Part of a small language model's weights: biases on query, key and value.
Each number is 500 + 40 x the weight over its row's rms, rounded and kept within 0 to 999. Layers, rows and columns count from 0. Numbers have three digits each. The size before them is the row's rms in percent of the matrix's.

# layer 6 MLP up, 1024x256, rms 0.137, rows 666-720, columns 0-127
102:504487460477452452478519486523446494521503499542514471494527463532546517542531519493496464419453596504499490496453505489495553431464536476486433485453567524538468543533539518462535590628545439515480424523550472532527478474446520551564470526453519511462540525475479553450495461509481524532536494628495462484488499521497500527484600520503476432528469517501423479423458550481553466543517
099:561456557471579503528461556521516517533514504561440517485549500489476502544533483465536501528499508504510570528561495483513504512488525516488501545518519435452491488475448475547489497488579480456494475558526449464529592475554469512479479463457489554524460522509466407482540508510507501504504507516452477501485473496576586562460529410524535489524481484516536385546468496522456522505525
104:500500471402563486441578518525531516607509515501528520405503494427485497409488477492494567456437486505493492565501511577500479502508523495502513462479486522493572490513468510527485525477573513498447508536540463514548522520540550458486532500484512589500474570479516505552579483489473502517546496547512460531480475459508509558543483492527453564457478502556552519565546484490540575467493
098:530510493493491521533515481522428465489445464524524545507472559535549522510535502496450408498500557481499424397515515489478545494544466485501519484504493532445487496492530459540446492464525474492530493454502470498499524576538522532438553590439456426528496456483441507405520459578431497538472514542485521522478529538547466461459470539490482484555502556557522460523598541513545501488436
108:520500489450493484527601479509520470447532518558485487506458536580526489559485484470505493465471461500534546488464483569527525495493575511537417504468442564475489420469450537535475499475478482432445473472536479471501461496502483477568482496499480477503433654511517495451459464462523503515500493511518464531500484511556453487484511485464439516490482572520535455492428506625583548497502
110:540518461530508410477490490487525530356510488475518520439538434498561545526562448461459490460474569528480463487455529470437455579489507495477487571449461478511479421556499478442487517549551536472609525445428487537521540414487472516477527508531571508508528472514475561500477464470452502490576466465526488499519543565480492502530586505520492475460442459568490458393511539453583519465510
110:447472505467469454476469518570564487535511536585506501540523455481525490504536545483480509513482480513573504466549585534504517523491514521484515553528536534536499453415481441520510502469546552552508533489467524462492467469562514456430478512498529585508514550589441466495569472488509446518540530579461490469435496527483480519482513550510486547528549554514549509574445473509457514498408
098:522483490449558477477535498494525515497445472529488540457443458487445506508484527446551437514561444485540500506510474493509508534429496519482450528470481549575462577519486480408558518512489546457538398443453480594475530475481534494501432503479491533547467514588526484559524427486458546436509429509489526477467475545529514569507521462426444453524443489514465510501462507558468469460471
096:455479455509504418547422548523516507491506501518463432523435536462472448453539481503472445508552501509552458561531518558522520490480469486502405530537530502507543550499481473490534453527521614522540460526481441497525522467445502500516492522523524558485412531522556557465530499467517492587471471433487518429449457481485461567535472486452492474497443635547463505510496486534565512419492
100:541514465508520454525473504519467505546537454416459466477555532531555466534559424572582448558511531484481525513485547453539499522484531460541432554497522567500532491498445442519522504418456477535512481498492501445477497484401635473459547535570509510491484605519546588534482527546569511445538542528501463531468538505576508475578448582521504489538515455498513448438509496530473525525549
100:516430448440492454471442449512536550460479548490494447582498502467519505582543518517543498378463525537470491550539490466517461487522467535496470451508454560565466529417543472453463512563436456556535486465535494566511518463501525494465470468544605501515446525489520494481528525518507486454421542513478523497486473519467465581563490560563545498457547541573471458444514498579495433461400
096:537469467446501471482501447467532574489576452503468467568554548515577549533475503529466503522488488453448485479519515508512512528561516403515501526535507477475563447504478504564498529437533494461531534500483484390463477512531510511471488491508529458441435536528494514486481480507506551485480480511530482477518513565600456536547572572473547508493531493496499466536495404489550500467511
096:522550490516419478491469459539505479491487480450503497588504566491421440474522468501477510541552613477483444568523516503480444505474498406484441551524463403456500549463543430510531476437545482554526494539455427464497522513501459533490534498489528476478508479465494520527573494517432443487481424467501569445573505510478478524467448550527458501536547498441421468464496495513529532506499
098:529479563477530541511442597581559494496477486490438535524489468424500536599565505492471510449570486507569423572512467449522466486506486461508451506436464419523549517491514524521421558455514505500516515507421490497510485492544506522450578494482524527467436507489546457458445564436493468493600488521439501451528467520477511450494532555505473461492531507555542487516420486485476532542468
099:538440461526471466457445489444510462488547502481577496552558500556428544499551490526430503417487587571503463508564470512497533544491496542532544489449435524518463469476468453481543483451528566554441501462516510519489451497440473459526586544419416514492550438566513491479496512443511568519478481510550518461498489537495493498491506459513496483519493523526520523550612503531491510494457
095:480526517415485518449426469489533510540449438525497510425519490478478497520472459516571526546505499551500538554489553476450452504480461497534463521512480516529533541547512474547493502474493565487493505473534557554541568446474568466495505546452518497417520478491471502477533455460495481461548475537489569563473558558560491553548517542474532557530464518541500541423513467579543535533498
092:499545451486511535512557550380503441549529468480458462492509433474492502517451541472484440464561496514549548560499539533484527450498483506498536520522539503505535526549451465592537524445489445479491560464508539480461479483514468539551535588553526543477494479453543499450485514456504472452491566539487467454595456501513419466475543575526473547522467538521455427486509535505534535574463
090:567475469541435398507511531518465563532489513534511558504571566454501509460568508475450495528535407522510503500468533473544464536544425499456499513515503473427495472422494461506492514507484547544528509481481460530485484521482481516451560523512534488516467501593489446528536509510512412515505449489538494564446560491596543521458449431531465492548530542516503510445468531549538523458578
094:436539506469561420427414552483514545487476546534545480475463519588463494479522485506532488521490491555527530453554543512575534527540514466477468432466532432490532468475459478487526502497415478491508500502503468497499475480505520527510520513531443552401617496485487542456448452506490501497419532504452475510515506505553476495477529495551544515481465517517487524487504469524518440560462
098:458483522460459485501501471474521464498477442528436494490525535524454461543571481484510523479473530532537479504475468411469474540482484477470517437410623511472490478489528471481498545463484614536579534505503492504519537509592463497534507546594484477504531544446437421488485564487465520535445535424504513510466524436453469528463502534539523508447518448539532543516399518495514514509512
099:445534495570520459474510525457526466520581514505412536526444456488386480516487487440421458511476502482532468471451475414485519475472519519540535521499458459551490527543427535574526504484542496560558490489476491498588539477539444538488536532475451543493490567556537520549531451504535461518544494571571478492481507485593489581443461476520509436550490440452538526469506482549530474488534
112:416535524534537516518460473491475502546520505543428460479510467503504548520507460538496448507575568539436572489443485512448510500398458541478446542521479496450487459531523457551500491531491511539517466483460501510495518486518414482553527441444580507524521451478439475376514505503495486428445583487514476454479455444506509534488463550532508486522481561553445559477478497443393505501535
098:504556438447489471467497564512475417472501569501464497505450627483542477475519543480479458445505546491518499498506507451506454511492502514442479533472512495450560497432476518447427487524486526536526507534522546536472497510424502498499519490582476484511514513510588561496528503492474514506478581532464446487536483456504517554527482460515472380526501410438508455558432507522482500595480
096:620452528460531523474448499542479507498493532482516521517451492410519551500528480455535532538478528510469507548471408440526463510489461476512457460343557439490511530490504475494524498493513478470514456560477560532508499477523554488502449575448543533569517542486482537448460565534460440493517535418513502504529534457496462563481444573490428497526525491509496469487506464524542476471549
092:540478467474523510521538454484451506483448388491475428452505476482459451507488560453444523479517480466462516487492496469523535452535428567491479558499485512385504462534487464472498554435461446500467474429422561450438502451484517490528480423440468544498511450467488514546457508467501411445454513395456497551422487557526512497553552468476468459530509534492430510556506525518465528505450
106:607527487427531465600465484499487554507436457480551515534407482508565454497497490537498490522494488459471491507460550577497519527398462498533558455524499527539492422498487468509536481539474502558446581524499501492489515481443503491473549459537547440436534497484483518507529426525475567512492480523561511511551431547524498545538477454498535486525464521454460542494582478501446438529526
098:528524552491513516514489479514495449610498457489524506532463583505538458466507601491453486421560435522444429496493531496478506508481443456527445535498474504525456549525483461474525534459522471529455469457507534522463514537553375550504465460541512539472471527518495548480544428466557523494452503545538468444549557507493609455486516505501486456411467531561473483507557525573491520457544
105:447518493505488480519487478610550482547557460492467531505427534527456530553429505514512469497465489485428467581591508494502482477462491505483503453602579528540488537495475498459497440457505435467525436520489494540463468493533523504470490475569396442540512456453481450508456492516474518360543515582528532392559486494497521442509519567439481509479522472480573502513483454543485534519487
104:542485457457447491545446407425507507476476517526489505518441482473433488464522471444504541478499560475497486460483457473494485534602515526501480589489528513549479464491526516472438575493526544487537516490510450539571495512526523447446474526556455539442488484543540487534523429546499488511465524482509537488541538497479543530462424485512483495503483536529542507460488473469523497514510
100:394497497524502464513594467534507459482486514477421493480494464522517462481524553432458491472484504526553443488497436531468471543539540507423469480492509537560506491472506549414509473523484517519553495439494474488556536536442412457460506527466500465530515479511499601464490482470562533478510540564559542503493538497558531503443540507553480479470508485478472503454432510504435494476564
101:493480524448536480490459430471504477455473545543507503493486507531471487468509508525444538495480511543510486476471491452414546471395447456499504561459488525403463506471506525517561493532528454509493450454449536532416508583470583496544500538479492554444504498563443513512484508503494453566462450449494557477545525537510498485464505511535453522508497452434505515484462534498544477484539
093:454459509453480539523511553585543547539444530457474514505507530407505562458509506473454507494488477551527432523489509353497472501479478425459517413560444507492490496502565479554459471520514552518480456529468460486534492478522490502494478504516526457436422493446541509465475443477577476461403512482532478429515534497479446508514467479531480540476524516526523567419559457459518506505526
097:547482442457519411552511463541588456542531508483561489441445417482526484530435499494532550498498557556472489495460519559490497481472441460473544462567505507493520525532485491501459494477544571520456401464490542467524530517511550473455500501464493528457511452525405481509450564532506394489488543555535544480510519622519460524398507521421453485511516513557501504516559509524520448475547
099:501488491517440523438519497520438509468538447511517509445473523528509538491561540428478526542554513576520389459493523468510527461428515498436552476554463561492395511580530487500492568486458525556478510488482524547556459478467464478491500412465503537487478522497510509454521501531467417521552556466459549509518468483553502505498530470519526428478510500546546458490504479539494560447560
095:547514491498474511536539495439520445515423491456564543545510466442532536442579525538495444509499502442552451569436554488448513482584461574498491444537549533460462565459519466454509496510461490527548508498530476564415558572484476527426486472496478510485437534523512469495421470439523436473439519515508493563463543509508554484488516460520444524531469487534491519529576481524484452481458
099:501520503504430525510434447523464458461430536491548514511463493515433558546493459521486457474470456459503514490563490449499467502495515462573487481478509548436525500471485534499500534502546510526480484497536559572467479513506610493509500573529469545547465498508554498497429478464468489452453543453522588440412455496545448474423518511477479526547504518497457526489488476579485411486505
106:500447551415551505548494474475513545542495441475493469521494504481467509463498564553493437495544506493534491520432557550516521514493522617488461543535441512561512485518513485465495514506485562456500493465499531461530505460504463544606534519492597522537485501526498548499512548516520404477519490452492481478506535487477527489478512470452405507513489514569494527582517524483476565504472
103:453573510471468517485539499508458499520472537476446493513549529532542477441559554524518505452514552552471477542532491539422397457509480434486541532505464504542560424521516487468545403483513518471482483538514494558515481507544440557440463527490467517468445533402462509553465469526506460578504449516476455522500475442510450532534503531456519517502535512486538442543529497594500534434565
095:461540494479401520551463549395492420602505530503535469475542502506499458471463502486528448475548553459467519515442523478491467440545522534489527502452490517517526514461564473590504543524519492520557486454454451449493543533456449455468463539494520429520466586519548525502555438461509606464509531534532476486510578482502588494492526454460508541469444575503524452504512461525496545548486
104:540474478511496534539498607488491460580418500540450507486579512479525398555527491443417511449454535496545524497474581530447577484497482505488518486429519491481551454472542435425480496487479503518529488540498552493488513524497488491469536505499510487533549542474487525437556486557477515540499486459526398532510526576504508461502478528511512478542474467560511549453503511535448478487484
109:520466466502583517466490502573484505438477423456507474551549509508525480508455516485543491467492478542514505556478535505508511503531471484416503528525443557517540411459520511526489539530515533513456524497463514540431465503572471495473477542526566433518437549523471480431546403509455522434474525483531612502519555542359558509554537508548557468478487449484513472464515545472507471510545
096:510516489497488544512438416559546552485409466475472535517571465463528583451491439464494543532498483537515531553462490500574494469489458487603520531530476483491474528506558445488509443462512567513465448481471494554495482593489393441523478466448563485501490462496472444469492467483503455454527503496519514438469450460482513561511552502483417558510465419562464511524538475437506424521435
102:557578453412513479493466540571550511444487456489490498559472554430445474547471475531511537443546538517447507502456475503560513509501519475458403527514584471466507457496519500511483493531515536435521406481497527509505471494540533532446529512450524593486514452509492475445507492529525525510562532485504584462518485456515476458463495530462445442554545532506543444514463495520517507481546
094:506531476536455444515452501499482476511501459530514488449435519487513486497483462517433517570518532504507543491525525409456550497414572492503472547519504514474544481492443506499428431420460476466517492423462410443490447438502516522531498544438453493545547523387468568484415515515494549545504477593546499466519556505521445534512454525562537558540467492494434504519528473490505532508564
104:498522571485512502487540524513462482517520536436481476513476498439506496469504533546431500515511517469536511530502516477559443490442445514434436538505485546502487556537508461413480511448527542501544486560490454438532457430505466499567485498525503493498469475507500555459593517457526509499480474461413496575475410501476496495416532516486501514461495505443508418501539509564512526532575
107:491512455523517493484530458460437532547485561444435502444457479519532466510491485525556545466471469422487527567541480479483464516416476604533512491486423520524519499489502511512463450476507437504481451507507529473529488519440499424466525503536555479461520555568560548481443499473461470526462563444496540496440567496509555519489601587504611525533460494562537501550474418465457450453448
104:508526525490505510553439544474539598495524485474544524539539452455460408515540535533486537447545527541500480450515502501503505537555433458512492437569480492518492508465521442451509529500528570457605445499500511493414475517557421441540500538444542494462452526529511478545544431540438533554459475474527561537469540590496531477476531497497541470496540432531474527455541460413537475548538
104:450512534476529480459407529511526490463431581528467521497519578517473484472513553533461469428471550439516514504470560355457523527484511465547536508486434446478493444508555508484517506484451465527493594545467499421506470506463444500482443556428437563511483501480506468483489514479527499540434537494522533454486488465485514432515483524564472498475472482495531508468489460520520453509473
097:501483495484487490516532581547488478464407468499472516532468583514498524543512476524528545501568559460474524566569463537461489409427503507508550505471441466494458497558530562638513431530535554493496582446457470486478617473518582517548525458541525486484521442479485483553530536434463538501497475506391558480512495477464483515500530566515493471458474565478496407456511486463529511464515
094:570488547487559497536513583504560476568587514510484549475401527555527469526515487464452488482504476584480510538533476504558476501445553545505440381457493494493518580464482499549527543508537499552501488492519400508495481494518457503487616501487457518516495553487495478623578455497475443529430438504526590475475505475524483495516467511509516507495553468492481488519422531539500495573467
094:536527456503591546552495488456467457519514500535523495529450536534492435518474509507499508479506510555573508572469454491434512488457511516496494493505534596526478546530470482489475511512489479558512547441448491516513482497586537585620508513534499519472541488448507458474499497446473534504523563495473499522562460556545524515503431393513439582495519503515490508449473552461527519537518
099:500472497523473496495527535551499522538484513589506448487499461565558448496517481480539458437478412530482515439479491476528563549497452470502475462451527468501489491474621413514456468550459496569502498497487538508531529550541504553467500566499505466437501423526516481528499513427490444442436542542532580492546507462479527524505501469484538504498490451546478539590504551525508507568513
105:510500397508498440459496535494555413527538600503509496529538467489515540519522490433481446474526438484462577544496449571570425506549552434525482506510516480491483432489529505513470499449493469453530540499607503465554449453509551451543512510533498506440533513523470509421522513555452539456467477526461543514503475500487450530519467474517467496461507528528526543481477509515485483510448
092:492511451439556488494470502442527496531501530465417512492525503493454413518471529488451540525471499588419504495451478480500550480521530506503500423573515453477463467582466531464498483521510499531518534558526557461476504454556451528467502525498424484461467563492510450488579535511563566496479464514584580513461511557527567523481535480508493557495514485474484543515457454543468515472473
099:567509440499427522510454445496496524582509488429482502505500532520507510573525496532451453441571524516559520522549432466514518508483488496541483527442518543439509445518513467503555530513514497477448484509485511490552467459543454517518510553512525517592476510499402458494486459483483463483466431547475501521539480575501464519445395519468535519495394546437522492517529474533432503441453
# layer 6 MLP down (transposed), 1024x256, rms 0.0519, rows 666-719, columns 0-127
101:472435554506458523469551511407482521500437562463571455498473503428511525521488523531574535469535445516520516538536536388546547474511481507542445467521530556573530490480505454579542432479582504547435488498488528575537514561461548529491446565480485523415523452500513526549495485477552474543458496497533534435587493508525489511501498560477549520533528510526531546509548451474466479528497
094:516522527524530493504444489480501509614428494498499482442446533438518544490535502557457390490444470484510452477508503434539476495412508561484567509557504493552473468511483452466470595524513499520498453520439477488492461478465523432484477491424421425442571483526504475446490460450471538550473507548446463494449444516507453487502528537431505447528562488484529476441496546457536408534443
109:473496480460539512531525537505487497488434488459491531486492492511538454522497482492547569448476499464492520518477481680573446445524511533510541507574462548508527421505506518481402549494535608494506508504543514455453464568512457448486525486601451523542485517543504507547591545520460465491538532480451539462509500504458507451513492497492527424472569433540468513469431493488499465565482
102:451475417464492486456539457526411486544515495461518435506457541437485505506459493491508556430450462449457495465472462427538477554524550527492505496493534548529478459444462471523478533514537527448480443473453424447475487557562481540472524465483465538521542468455540464493497482541549536447483493494481561480443496480513524507451390548472451580565481492561520451573507487532451473448433
108:524452568486518451524417512467545509488517543516487494509540486443470448520501479473446483474503484461489554488466481631526531497459472577459483543547483469549501527511494546545504565465483479458469532545501530424496499497543464457459504466488569468478520565492483481561615565405506457473507356534455520523538501483524453556516495480577447509548490589492480503566528522497484478450513
104:552428458515498431446582474488491500505458529503474468432461438502543555432515488492536533471484514509491447510465514534499488467558531563511568500548435448478493464547466516495500471537445446535470540529514490527515558452536456524493558473466567436437451497509493543462495470517464498504538454511527463447475501493501575410424482496438467523477479525555531520465523534501523497472468
113:477471508517584395531474482449494597537498510610571510518448489450465488527474487451448488497569498435603510515548520524512473542496421469526550454436521514481471524441401476492492419521517466513514410519500464523518545496523527448421424446493491485546486479433512424497575470504519564481491557544460487552475514488464481541528538481509451490494500549539527533537502546497508513487476
094:512458441442469417488530492477493558462405497491551504557510477449470508552471576448453502505462550550485498488511443494430528446550513500546422474521535509439499504484567461500520453453573503503526527488525501476469554542461532444449481529557512465443480492474434490509501554509539491502431508439510496479426563449491414456500468432636563526491480465485478434509499471535461515478474
098:496575491527490476633502514510505502461527552558544481528521471524469511492533479534448502620503510545506469488497473471505545499475510500482507532509488458467423499535439545521460502510422493493581496507568530458483531509459569466530534478505512468471471500527445487550488518507513461535528520510470539434519434541501491468565480480521476546423518414522473467514530533520520421493467
097:518492505470471562492479494525453511473489516552477498548526445496498444486458453482531511495484483441492474479402532435550496519452469457555544537460539432491532495481517551516539495514500464527499537393504479477553478475497479513581471581400527519434511520486496472527510543489514479484529508445554464486533483542427513560446541536467519499536522565502569543494387503515459526485501
085:494486515581503564558515522490502426431416506572589506451554533513443412430469498493485468519509571468523551401518425325486523561514591479470493468540514474517469446452483517514545528567553508454404512469470494483540512538510457520584524515530501480564602447501530543490516541472532476457491442496493517506519501439488496499419525530446459444492460533493472483571478505454471527532523
094:473586497502515523567542480531511469515522497474505538486566501483522446495409474504511442431469517553502538544501459525503504464558526535456465513518488471521427513475525481476545522533503524538427571499496521534606523471477451541424476519530444504526472454521489506472491505468403532527485495518550535542482402585539472493457545461539454441584536527501488541496517535515507542517561
092:453478468527532486488565520460563514514523555534566533476439515508517515449494534522479432524499501511441500514518554489462458521469517514488577487490472525551535492545526539427472550449488508475490427445568491472426478436475476498433610516497499512477550525525524471538455538417537532560517499549450547542553552531517500552497523550532480558519481491477438513556441519469502515569542
104:467490492513445478538482508478550472418499461480532511518523472519509511498495486513521484429459539475436490529479471524465477481559510454518473451557434475521538528496450570545511431513496481397420596495519520426447487487495480559502479451418525430503437544438476421351480497487463457507505536454493515492484464425459501448454501499449540508443548533513542438513435477434494506560522
097:554569478576484471564556494502520511455512491512439494451551524476554450494498480485495488492492489568486414531529509455539484488578453496510484424525453433462520389451432431508538517530486494496497466511483548470473531466498534469502479445485489535501495586509492502450401508418563507519462530549487470491523482504472494559472540603542503487460477576474526550485464484456486474498462
094:507460450558544518432512505504502513442484530464421475525491497492546459490514518497459547565507524516507494509480513431522552527445491557569507516525509454506504481563514435544570563583566492526460499486569506512500480503497417478525485493503404456497426479472532516538577583515455445529462520501472480494572548509432443461449500455452483403443497468522517455462498539595467528517538
095:539492447590438522543484473435533547517519472521507519516515528561553523494474532502490556517541520460510447526466494464523531534509431449494466497504549548498495429464514401544548444568552462495495499472472481541555548484449461516405452451414560485476458548503514477525488539510483510541517517540543503430571512449489530534496547474430544548490508501491509601506483421516524462491585
094:546500512462511541535492500451512514456514502479558473421492516540463534471438501508502525509495574504530439542538441449551538505448494467511471491559415493550594532516443434468515598545531477468541537490568489554458480509473511547573532520486549443530556472558471488423476532491519488525487557461460443453474448471469526548558586496501498550485466500450567462403552507515495495490533
095:513419516488500494450499455491483515473421476473493548514448494461476453450579558579503476394428497508505559539489501450515544481487453491524542434530487559516560570567565492450480523447482464520448540521503503526529495507480400446513492563522442520494501508471468525489478516485477501459458541511504584492486516541503466479485524556498525509495488518465529432468466552450458512471509
091:510467507476464505550496531426464529496489469483540485483522451549513437461517447500569505465504511599539491503567483231539396453514453505521547555522555500511464565496470535484517518488469477505511507547540478577525509453485504572486536460529498511495526486523448411516502463500565476448513437513542470524471487501505531512504491437477521486459533512511448537404550539481507459483503
095:430502484524513470532459558508513512483426465567507455493501498536536522490566459499522505516584464613478547554472512493495468481479498519498466486515613542564478435528575520492575462476448554560483495501482443465465466560550419537442543512574503491570463520500484463459487495536558525462449497484490546539499510547461478582461537557448513532485548505409585445467537516481452549496483
113:562443568592518531482486515456528520563447480519470559566445471477540496516522484479547528497417508474521504501487511502533554513407510547516552410503537422436528508534567487507503530550494472555512524518512574485492453532562479502462507534501431568474452503559465585569554561520493461455541440423514511559486403534434555468470473472517534565454506559457463537511474499506501515505457
093:477487479490522592453497576510553529493495509547515498515605440526547487498467494484466523588513492426519493516499466449450514480454485540489559509479509488500445569531551437517480493420534522527536469485538480494523492519404576473442540508575534463513522517495450451488525526571544478478449525454571523473553575467562553487454454496489468549523485529479511541552484521492503501568547
097:478625587545519554505499564526532511508479513511505540490534511462469538459536501448506554601497513473502493473506522598540439485459480492521427478527517459493443581500484488535448542541508411460512523502444499459461549495465544482545532499454468465473546544494544493588451520529449502511461546488520452524528508482486524465489495509524467466523429536493538516457566538541440449502562
099:502597567470452441557533516505496492498516536517547487515466532491411456473422505544446501509507512494533569539533517594510525553383487502446501475464488503492550486481504488452423485525448495515484507478464513484524488477444486482553479498497477480437450546421460481490490523461481483609461470423500532449481514418507539488581557572463468442512490508538532490499478497487553541493461
111:515511512480414493457448533449554520477429538510483441500485476500523546437501437548526477520567460496488555529523560442507507559456504536490486535451517462524489540503450508473438460507553447469478454506484533498535517481477506450492508420565516515493545437459508416468513493497563471557480466492533473482458469505523495528500513557498521508498476484441471522517374531479401535533522
097:549511464516455526475465498597511532459444509523442536527487433494532529473480425467495456509479513498517436511536466499517484465527559508534452495433538467561513486474501535527472508547484492483507620532518500486499570457458478513416518538498497555539491584473507500560441560523535494483532511445488526481522514513507494565524487493491506454509535515491487484484446500533463551489467
103:484460459536505529485537536486472510515473536567482542576468517492566560486505548466481550513533486395521461516574608446493517486510450528428515543563528504485566515549507474511433491460546498469453492455580483432565441536483503428460566453535536449452569532491471415484572474472506549502413479500519500464520466543525520513555488489470511518501502548516486590547482474521432540565509
105:491518522473510454486471550492445485460529506512522481507492515506527492445493505460534478527524508492499558539448470530502486464470408473528444516466464561525492504483493440489543531558468557571557496512536485457501497545540491523511561565555470519550513522535500509530559564448569508550502536537483450582458522466484488484539426497458502622492517578547477466525460483480465434439572
101:528482469474464449533533474468463545450511558496496462485502547511465580486483510482441551441456542465489465457464539548524515467515466463512446469464510537472483460499544436554503485415478512497551510500538453528445534432530411466450443542500541541506470475526470556456549546482468418480555538451515443547526518431511466478515599488537480450462464466485466477540422503434486458436525
099:498546484503518486458424514503500448436575562478514407458504573467554525436461529471573553513528537460491500541537483515508559543523460419402534515542478465498510567481516509514451493518510511577482506497514508514486469501545462495463434408504496476534463444520474452458580478538467465484475467423582534498483478551418403531579589591457519478499458460484475535432455504473449519494465
091:447535546530500477545502536414468458499488482501526429534515469553517489460488483424506499457574499474468498490452538444461490486466520572486532566519570526435512551463409459433510492514560539490566525513504548528489458519469475555487541567455432472505531445502584437542513544489505455523537511553521439503484514461457539398471489464499445481478460500500459435547411532452556402462541
092:512555505589490536524536453543406555496459433449497470504490552535485533503448487488525514535526521439498575566459489341541546561475484547606408500465524495520502463488472511456486429488542469488508527453425519504463498465562401494474553552508482536546458520442469477497534496492513540523541469460468483477558516442542476484582506465488522502583529479509504510506474509478467497482524
091:518577570494558465541473466538503499564518536517443448510543542498496485469522446524500523496501485453442550512472515476411455529431581483536471513470600561480614468469460519509449458534419511461542458529510501482478514470496504528513509572492585454492526512476476558561494549495543505502440487478564470455443475415486511449502494551530463553522461467530459538478418513420493455545467
093:491515480575497559468475540487484459518494427587522577490454498520488500510485561429516538481524448507480506510454512438488528444472560500476438484533475492602433491551465492466515549476530491499462540440467490555504558510490507519487446466459485475534463519468513470552496443537494515478465445605482468426511519415434475508527491513490436532540448527534569451486457481535556520534513
092:508519542460457438508480546474493484419553497502441502494541488465525526467517487497532509512506536488500496459481468453494513478550510534509501522506494444499512432483483508472471495511487528473553457500468493470452583491475453506479457490473453456524568481422482435503505472515493556437516436486535533570461501427519570529538442461488452475478494583490520508569430524483482502482515
111:485509519490503451503520536507553476578499547475468507471463432536495450495418406494502477521492563483538500511463512505486469488502516555547477487505448522456450461503421495506487533463585546550507499532495592518503406534450559495581514572509526497462487454498517465517535416426459462478473510468513565570520537475472499584507520457445549486486492394521543491522495477479460537545474
101:459498488456565469507506501539475532493561480476490490466536468499444517408507535459452540481533473501448477435574527501456511418479536515529540508522519528499494477454453481438548419500473484459469529560571544510532522438572446501454524466457553551505545459531423482560543492488508498519517484458502474549623431506532455517457519544437501504511484477470533493556540552494507528425564
098:503499482472469515567556524446530513507542441580450474450470474436437523507440496523518525559445547550431407547469482411519503498447508541511537524466563585488508477481493489503475472528502451485491484509524463524522541521495509582533468495516522526463554506507500506554555551462524562423527521477537469456521563556499460512497520437493511471528516563481564490529569489497538454524480
095:455584433553518564503497450491559546478521478417502429541554510494580505569474553421451469526437457555491513549506537414506566537444535487439522487500447518551461496561511439494474583487445469477470474546539496570452505520406556541493537528505452536560468543453521480523501546415436473465502441485511507485461479549526517423485462535492476511482476541450487425506484515487473417542547
106:483486448556517530424470536482549533466456501524493478518440530534550516593491457441493468437489538542426510429519520531530512498544443404476557500544487501534501480496460498419548465530452511404558532479485459527458506452544570551518553482487559600467477428491511534479519448479523498538429486486565457504437489466426477481554518501515513488553561562458469457433519504465532500488450
088:521472519446512497484521555483465434449520480450497537482449508567525463578496560513504502528500467488519504438484484341571452528468550456468471474503467585526509516550390492487461537503554495500447528479547524489515452562475527535477560487501459537450454531507539526518489489511560523505517505542468527512469430505489494526554453477609490469433510553525487463510450467442483523498520
097:517608474562524567505519505472500492551541511423523537528474484539508523555614500503451529443488550569537444474484507493513508481466430454482515457409454487481549476494554437489486588477549512476522470476531477519418465479450556507538560491548488433542517523455497500476491530445442499500538510441383507453471532431511478508618471449489472578511523530479557480472466524524494548550520
092:478475516493495460537536466529425569537512462492498431534510503471520519508439514426495507508455501536435494525565470504568525584539561510431534481453530543495481515522534512472514472504506490483445518586485508570562457550523523493483450499504502543489493442504505577466508536505528499488471563538539497427500488456443509496496502547550507426470574534521478534503533522483444484484444
101:411541507463591524426538500532560469520478544440458570471563494531529491516562473490441519426475459518498588526465483515427521469507513450621607519502523466438476456466474561491554473507525466416458473537549474520511503493461487491491519428557539524511505518512508494449484539557483513555523431533508522472572503479474539484449440495547468520453453540559459521462491513480511496437518
105:482497520544543549472552505492464473541515480521531500494510521484530496556459496469540555473541556488537509476518450333528495563491531522552496502497502541541425558524457551489482426521509494515475490463516438493559458460492556514513581516546535479500501461485503525555470502485442515432534505508400482542477528528495440513500523459445494476477461378536459515456501482397531432551445
114:507478565513500541539482488469501555469522469481491451503491560512606482540534567429444470509517448476504615499501461525525473513487446596485494510521483526532552501446458523523492423485441458494440542545491459498510514475504560453526472453497556570476551507463588503554466485542566478548498576512526579533528494541493543450517515522515531478583526450503472544498518553516475471543454
100:464401510517563491564506556516553534540546528438467533431538516425522443496561447517535541493537584444470496529540516513488501515437501458482528475520452547517507513476523507451496495528537416539475527485543500426534479529422533449442497474518493511485523550523600570456522499511426467461540511492486479499502483522455538529509493470461555485504462433412528419494559447502454484455424
106:532573398482487429504521501438540485501540499539520507567486514461402456516555501484513422516450482548554492489524474626419478447541486528494524565479564468510476441481573496549524460488500493516584510406467487536531498488464505536513525500482497480506456496533469510474475473499504485559464511477481525512564545481544424546486605514540508452457532468541464513473549473532493572508494
091:491395509607466520540553489511491494479473520431452433505481475435494471469611562505534530527534501566497472434548467489526551467515462467525497575494519480498471478437470570556485494440428451428487541436467485542483477529469561577502524514513516539486467474478493528446559543495534523579501511555483499420507538478488502425511490502530581482517516527509550527481432515499477448513489
089:364542450441502493477560511496555484466497474437508544475532445410456561519509512462535501592461543562485508517476482434490544571486486492519517518436537502553490546454506492514525572443544542488472476487493506494482444502518494540417499546526459515482457513503548481496509432496580456556572467491488510490484478509426465546494517539423497477483449538458530520518525480543507399490486
104:489460503505536483534470462475533524584556577528494525480513512457500421539522486500458542485468491491565495531440504541570511486548535503495488508548563519563487466427537547431503550490505478481464533494534533444511499437482566526555520491416458486512491444460487519519464434535500473510603493496480552569498499502499535476513538517503495528530510432548491474372515523501527514504555
110:516515535456487488470568527484483518476532482448429552500469475524497468438533526439625463484527425544523474524507497509498531553430475523469505500457445463448460497509460536491452535487502506505527479494536465487558521505491473508471540457479496518465428504498566453491563480475475474517453547488467468500453477465459514553461494419508498433464477550498537446496439450542491552513516
096:486524542498417542529507495501520471487459470467560471566495409530510526497505466535493525541490477476502497479521633521506443473467541468452511544438449544545469541503517490511519512418522555467489469450470517532494470508469479586532423490452512531535491414534482547500491509471553505549506487544498495477432413461477526499462484448464502424411495523497472496466472433507509451554531